Each number is 500 + 50 x the weight over its row's rms, rounded and kept within 0 to 999. Layers, rows and columns count from 0. Numbers have three digits each. The size before them is the row's rms in percent of the matrix's.

# layer 6 MLP gate, 192x64, rms 0.166, rows 17-50, columns 0-63
108:511544484513449528434478421594507509445505504529471407442524503468584577451437497511556580436511506436459451542487562464545536522416521478543427514564536511473560397573503596478462457569437525
098:464408448476548432522475479537476441421499499502553494389492574538458563537506460513540530556422477524539513369491533484561481468506482458484584511548447538581526420575395522532469438551527536
105:588488454519495473526478489581422517441478559471450505501466551508529493481457540409529524564465501539447556573545540554504456544488450501564502396433594509534516465541442519517498364614499424
086:526537521539569455510410432506473604505501547468493506511553509508529401536542513485471542553460468525539567472661488558465404465482451555445544497502499560525437568540509516421403489464507429
092:520396444442548455489417449418454455512545459537556480482557556558453509457495546440648466568474551524576557483491530487573454459487497532538486473476510561494488475528544461565504405606495517
106:460518518451515575472506499492415431484434488519486515520489445528551580488519530453417486574444481501454507527502664529607521547457508400446523588521524520556540437498510599421514476518507445
101:511434571427501600507494475483556449543538547455548514461544494535339487438505544521501514479512463494454538447512444534511570465386512583411563484532499478563463530493487454496497445596548570
092:516458557532495571509435571392523446496546454557515572546473396530571463443456458522528530494529493483422479496449434439530617505467502581438415513489469532564556484435535494514536510476562592
087:504580470443586506520448496533470403519461487553499500514472483568488500516418520610520463463459426509477497533541500523495426427467514492511552597509596535487542565419617600470436463513471436
094:495496484528345598526491492374496441498417525600524491536521493521446516502470480463404544491423483537476529568566546539519431515500421518573531540469485485526602543502431564475513535492470499
098:496602454520501441540431610422495631486518539480442534481591512501494518404504560520546496515525522617492572498425487568410535496426518528492520509483503489460473446508443490530424458438510542
100:548519513482520544502502542577459482483577543501567528466512503427425552555441546497401490454432561488571497571450516520532488563478503520595469427440540516444486446553448556430468418629460461
095:509592476468547524508556513422527434541437513551470457446460524541553484509485489525434579615479463407470450466392526483541476566447535510497494461537433548538622624460487479455524481509476470
096:480607577545410480519524450502471432508478488467361369496559498549513421484514577509518550416512511482565430408495500531475487548547505495476518495483468550536556571481530488475514490394507561
088:598433471448520566540448487545465518576411539513473444522480413467477494458514480490525527567567528552416504418450555613499489476473566509488608466476468491452578465492493483587494485595559466
099:520505568498460505469444407492383474378526578520468546457496462449575632458531461548475468483500479512520497423488489559527507498532581444597524456516531539407529442566471487473537524534442539
098:544582438564529550467507409548587500534441514468503504466539425548478424503489494452500614504442570486531394496439499556416587461554465430543447522509512420497526511482467422454569456521476520
106:490488491515493579477529449479548453447585501505362438508505510523522470428455514519472487456470456483518554447412509416623492469452503480475523510448551579566497473513497560577575492418614553
095:562517433524535506538490479386514569492460569439427511554538424553520528504413489488540454554532569510500404468446511499562550482599468559518452516468527410497535508463489517513420425608526568
096:560542426502483434462567501416487462434494494397437594528522550446450540499580618464531508565462509552596470522555443463451489579437568521474480434556577519502506461516453475497465462526533475
103:584508547514374532591562595550445451559569490418502493551487441481474530415498456492548510499525513463501495434452537533424454482577482471585504436481504461580404426516508471501518444528452519
093:483604513515496596538498405626550523465496488457508461475520442570480552494480459508566561557527545447466500441499451527364537497528526404496423491435543543538447455535534551440463464533465462
104:484497485442454551534428500463458434472496549448538420542530483484567506584503485497540530534445488602452545530439511501620575605425489561535449471484586470511381457513468511509431459569503485
097:493471469330518515495526482478416439507437459472455450512593544594514510481566606502460494538483558462511457413565413504506462547470465554437511521484527489498542549488544550437529420537546450
098:546451433428414508534459467459551477503499444393527562503557499519417480485486538396530562443430502520562536493494452522419620481604570488498508530533472521451538532571446502528410534466533515
103:455552376560482535507469532584514480525598548443512495561504472432456461456495521450588492535387520517536468468529536468455511486481485590539446501521514444445541582459407520582550434502585477
102:501504515484585563462529422523446463534503573518410562516430533430451418525412491428498531475480529437587536494498473532579548479427593553449555531493498553540532411447382514506495520502494547
090:488488431429554493504434493450613458541481419476478460509496519498569503423538514505630485453528555535461534380524482506507560531531599448463537476579502514542457473497404509495515398582516490
102:410598437492490584469511511528485530482507588395550539449515511483480497437372560485485441579578482558486538498541500523588492568501441544536512593501400478506496524478554487533467492546447562
103:473535501402529481478458491450427552489450591456437470495578451472481588498504526554452455508577509488551494497500595555435449570382524539416603461465504493485477562468493530521536393501501451
102:475541453456401560447464560508546454456604538537555513436484578462566510501437484516496501479537372540475521527536438440500528482447437482627425455597475496467471513444500511454503562466450533
094:496493421495523471487454456569540463409480443561542532415520599563536511550530511550489378476452524536603587389516548533537466489470496463495511489430501471502520422555595451461526490566500480
107:526475547464560483464492519545485436479485544524407384548525512443559523377521488361442518492491449538457553523472508505556492569451548533480541496518568494453504518554486517499543362515600526
097:371601473596494496536558492502543495508555484475490505511535587489508424582516529600557527461500495517530501529543484501484511540469470441494510433578469418531535635451473436540509409503458571
# layer 6 MLP up, 192x64, rms 0.162, rows 17-49, columns 0-63
102:487522502435427481569576493443497478541520436513546517567514554579554506501521391426391494530557594454546441480470492548425451546457599465490482536513479415519582520424557485493536513466528446
102:542541579559466586511489500481478393520522443402535503506375493480532472510546515572446488479555477413524491547552488603539487470534503496611425564476474505445490491460432579563514504555556464
100:563580476479464526491549557527537420470546477481492382567435486445586383521409512450501533566544402484542525561532493496497451467424485464509546509583544541528533517512448413483596502497496495
090:468574560496565491476542597488490456435513467563527483564461508573494524508446487505496469459455529523487428481416377530571491449544522462478525489499530519429595567483517463630606480529426456
094:495463475453397461433562582645524494513562510556500494527471512499555537476459411583487507551453518571570470510495444410544480537484478411457552464493544479518463423510532447588527527571499454
096:574498503478529524426418506488481452462572486510522550500534586421488517491477445507489529499474461539574505601540475371542575514410568477569499488491477480555610458515503452403406515558502460
098:577511519472491546499563443510543500551501558556515488457447575568484441501515514511440643456449546494563489503476403554533555406517602528502491426544484545498492445528463576547441391506461473
096:397482489407500479611562521429586506470595463542573432537547500483507530458460463467582458566508556549446492415503556522529461472526451552555470489518455408415466511537506482443499578529483485
088:559511524498497529541471536504571496480555423481544485462453602497591541475644499454449543525493507468507455552521553506524483466532477480533536519435367514558558514552423430368505434525489472
095:537479549440553499488518480495494674468606502434430546496415525456504548544399448498445517495523492482551520447464536453497607528598566466434460456504501560480451456471540531444502466472531506
105:393517450553509484570525459466477552375552515529536534514509520412502434574533582469455549524491513530450550512430511582500514473487423422469447533499524462415535480513442480582433546581532426
097:499431509443447443458550549502544487570544435477499585501414484488472579372526610468533531565558453471567493482431429517531576587481510385449531552514473516468464481477533489513436498478492529
095:561526550590469510476558448511561470602462493518494410518509535481494508528426430513512609480434511485553535572492477502385429507466463386512606431461560520458509510500426541486544476544452490
097:437536574482469446460462352447455490496485578479569512475563525498473500507536508556542469536413437456422537490505444470433469516442561554463487541459540495532546449491532459396510594581560445
092:447514527431528437534518573449506457414589426509540627525474523497515529544546384507499491415465475501562540492480517421608480502477545517529540521570481475516434523518486432495419597438492475
102:432491483463474522385501473505509387513502414545510478424485524525605582533537425595494426486481522544548557535495474539427500541490531413615507478533537513460603468486459483539543499481436529
101:575589424549551510544473509518562449486541541484520412564473465529522516457497527509484447471497576511576467486405478479503509467519536397585525466521511427552423483432420554521536393465396484
099:553399490449437523433453515554425485469517463505613565549535548430393490431492490524471435483492544425535575509486509445501542457550484513427550509460580549483495589525594545523544455557492476
101:533570521523514546621414433503480472469440447497475501459405470516434522495441550441493538465460547537457538582523476485491483515505506396618474503469498527491541583453552626542500506478402482
098:606489531562440498580538542505447553501505518503484502424478438460514489496465580561486480420547478490539465586562480474593508493495480508559496501525371523584458466458603500386480497566429518
103:427423522549587470474465558557486466472516442493475467553536488629441468466489553500433573517500617472513506517506531514550420567529566476501573494448502501493602441519519445507425412499473422
092:527377531556485473472540511501480559498489470556387464579456433537447495567488499353480543544496462510541408507505505512442491584550510522415502428524507482468433489620461482471550500446522495
109:539439467404484492508462538459577506574486446423533590550569474588530547434538440538604439476516553448476561510496538483510521483516523470545436495444479474499587463420430570516433566457526559
098:558583480565551581504491529522569500501523430533554494481439425492473499516464444587492522396557549555485524573456533468446539413493526417446481458414510474438488507595613509497441537495524443
102:423514622532584553489548527543464558430474509533486393427441526451549472522478481540502551497530540437468489503498536433519467453429454504502447505452502434510513578566652544417496476498454502
101:528438492383490447485449571514499475539510552470531506582481455388494550559499376653514495553519525530499515531495505475460515506438539587387511501533540497488482488442515534541505420563528543
100:525558549524457559535449493499454580475552553494590541495563420600492493464598603504461503507561530520419465519460498512503437507605455522519415452468490459541504443575397523579490502460506474
100:606618572565406548444492552556477545516550511494463530450492545499440566484449495443492450501473595481508532566459470489554511544523454484460481459550422514505541563396485421444573502427469512
103:553464489347512462461501539453389522537543564542480509568542570558541522515547414538436525510490518532464512460464491504523466568470504477430494483543583444521383525464458494550516385527550451
100:450534477440528592511550485453456509455491530596442459499414499421613498599536483546455482416573483493535471587504523612476493458467509468470528473473536425429579524528457493530516452473532418
095:492512466501547580494551545511495537614419514565417423485602427528491476447517498459485528453475471519590470470567448513414472507512451620444577452418529534527463542530479426498534452475462471
097:477473509560530445425501488505455434478530441576519456423415528471511586571584546620551411411488474491521490506510487509436434495472465449500544558510565432523546452624581517513505496485479497
106:461521580602541431567483377516523499495497542486509490514498441505406432548493424530577434515499564542517506501463431536484507442507478626512537467524558491497421583473504500450515425532600459
# layer 6 MLP down (transposed), 192x64, rms 0.148, rows 17-49, columns 0-63
101:472583545543512519581472460478554474528424523537475522476490445545370497463544497472458461530424392529381505475510505460568530505462493543523511529545560548586564478480416438475477613462528458
100:515553502480430472451545468525490456551519525563615564429422491546419488538517524453499481517371416536483487493534531486508539430455524561456573505480636560467542508592439451473487541511534479
099:561502558423512426527507495532471479453479466522529449554504473510401519500471531449518554482537431480520601441553542407491422521532527448561498550508392558559466418480525580487520520595519385
091:541458468442416479530553467628499479443539490499519478559526434481486572381481481469476570468473465521537516425506515477527585553626554468552460516486522495512417418527434566535478553563455535
093:491500452457395496487598544523473578449501487417446449517516494537601531519458423530506484523545522471574416403558453548528408559499480471527481509563465442501564509455600510540517473442468586
096:518473474550469461539577450456506526426566561590498453462536542472560510532537489482529539477484422472596445437469396388483513456582587547587531456431467548483531528456500480506464567562517450
100:509472600476452539473526527484433436473394564487483504500435489457500542519515549479416584532504519542399457499515468509504539467573393463443492571526487550572396538542580502482547611458486507
097:511473439441438516500497496568414529570470514445506437533416513408395465534488573507515539499459464591484533504557544499490471487592471527540516590496564507446485383491420518547522574555563452
087:467466513499591554520501471445583483450487520532434543435509486501444560417506512502539520468438418502521496447458531503535472440420538568470403432423612516458578542482476495534633506529569520
092:398554439523596578528458495480440385544435561558555523505520445508455482448481550471472425532488584530441523433550596478467553501511414485447555447474563440512484544501468478534479491541499581
097:520488512535490525556486451479400432544477561494484490602549514558431495543500508600515435513518526428435480520417470496572423401560596501499497453450428591484525524542544481544383497491478500
099:469508421570475459498504561464507508453475542496450491474556499486514480476579462550586494533558605521514531602456423478501492481430447552539473461591476487471581453510461447524478568538331463
101:496476461492465512488493544410493458591515524532544507519480486453487490541527518470462488407516526428495528564504451500534529324501551512576533407542583422480605600493437582479534470513502526
097:512528506503539569539465515402499524511455476344399585458524505606494464519499487536510449437490498465595488523502538510541554454406397526469491566575551481543499503443548483579494470446489480
090:471425524464561449532508476531531476394456536455547511539567512637417507475368521441529520517475491429496545448557538535428571490468490511576482446550527513454405515552432549471529547530517480
099:499542524470458447387505422481427540463536495528475585511468511523491545496518518457529417542528512454564378486579444611511557484474630483466501617476478519478492469461502447546561511558481539
093:393482495457587610534559441561523455495587483545517411515501590403459497482513460486530505570491444512460523540483497440508469494479531506516515538481365535467533545411495445496471521602453449
112:462547471491483574574557470471521429430541476584464452526473572473514439487519521454442586535470471531527486505507471511473481515551458489450414382504475544484659569476496506552536459462600434
102:471440479509544510499529477557576393536484500413465393481567530484519582512481439512464503584598513486551407444528579498490547551496452522406554565515430505452493553426536513531562424492507521
099:569571539604427466557516448473448524598445505467607464458498469564454524446492488524456518515512492444535457490662537510488452550489453505504507463445389515513495486545534490425450474550437538
104:545488542535361492455498476532508510429527544553452539546572538526586522455606540488484592557432410436540487469525524516413425509487631496488496466475456474492457469522462478478573462497470443
090:549413493442389568563490475616463453530656486525471472519470539477487505511543464482558542512495490561508527489478554456469503487488388482580431438436529588533455447441439524502530518492476521
113:503578460465445493503508525527499510463405534451570554528354414499482528428518492488491490427525542504482486476444474565485491454537548551521596545575424461473447525483495486484641558485589544
092:589568468481399496410503485536397430566508473403454497557479459459449617454516546465516546499529555511476525474577508485489468529452545470469539525522495551421435547554555557441590529511467538
095:506462504593472553506584469425473464494516488504416513423508432447517577477475475481515505454517508571499526569500560503467543716414499423525508529468562517500574463498500474462475458467541519
106:518595492478388466447452583516485475502510546550533563465511493515543384459507556482576443432508469501463413518507489526501454500489585479505507451580545439518606522517538433427549539418507587
100:474483449530402600423412525513472492513425504553527433465587447566492479475482499598461469599418492487479467532550513604517503532548498563485464463505468495553397529471581513468438497556543531
100:482550527455525464546520450548559508480560543521453539482599433484556561546429501418580473503537507526441497499445521516582521487486472446568521532490512527447592531436561472440373435477507374
103:406498489546567531573550506454540406462482507525522487484578453559517523461502447477487543522474395507572515538412485471519503402446471544504485528398595537493575537505413606530465494439536459
098:587540604459385477458520442596499515557511446431478559528541509434384528560501546452503524502522487490477503573465483544507507517523523490481478539507455482450419433567497541481408615515459433
102:508529566480480533519478511465551376469491512554569649487513514494503487466518545471493501548411474486472465472582528484473539349436504408468440524514541511509530449504554438453490547556537603
094:535471449549509520535506528507437571539513545438476550473545536498471464408527535479453495469488543483600462505523444367542521500489499632513442531541457486554487567361438425507546583472483526
109:433602498517527555478439528470613437453482547438573426471487510519560431463546462518478561503530480449566423483547514447488504452501436517474491464509516410507622553574467478539523426527448583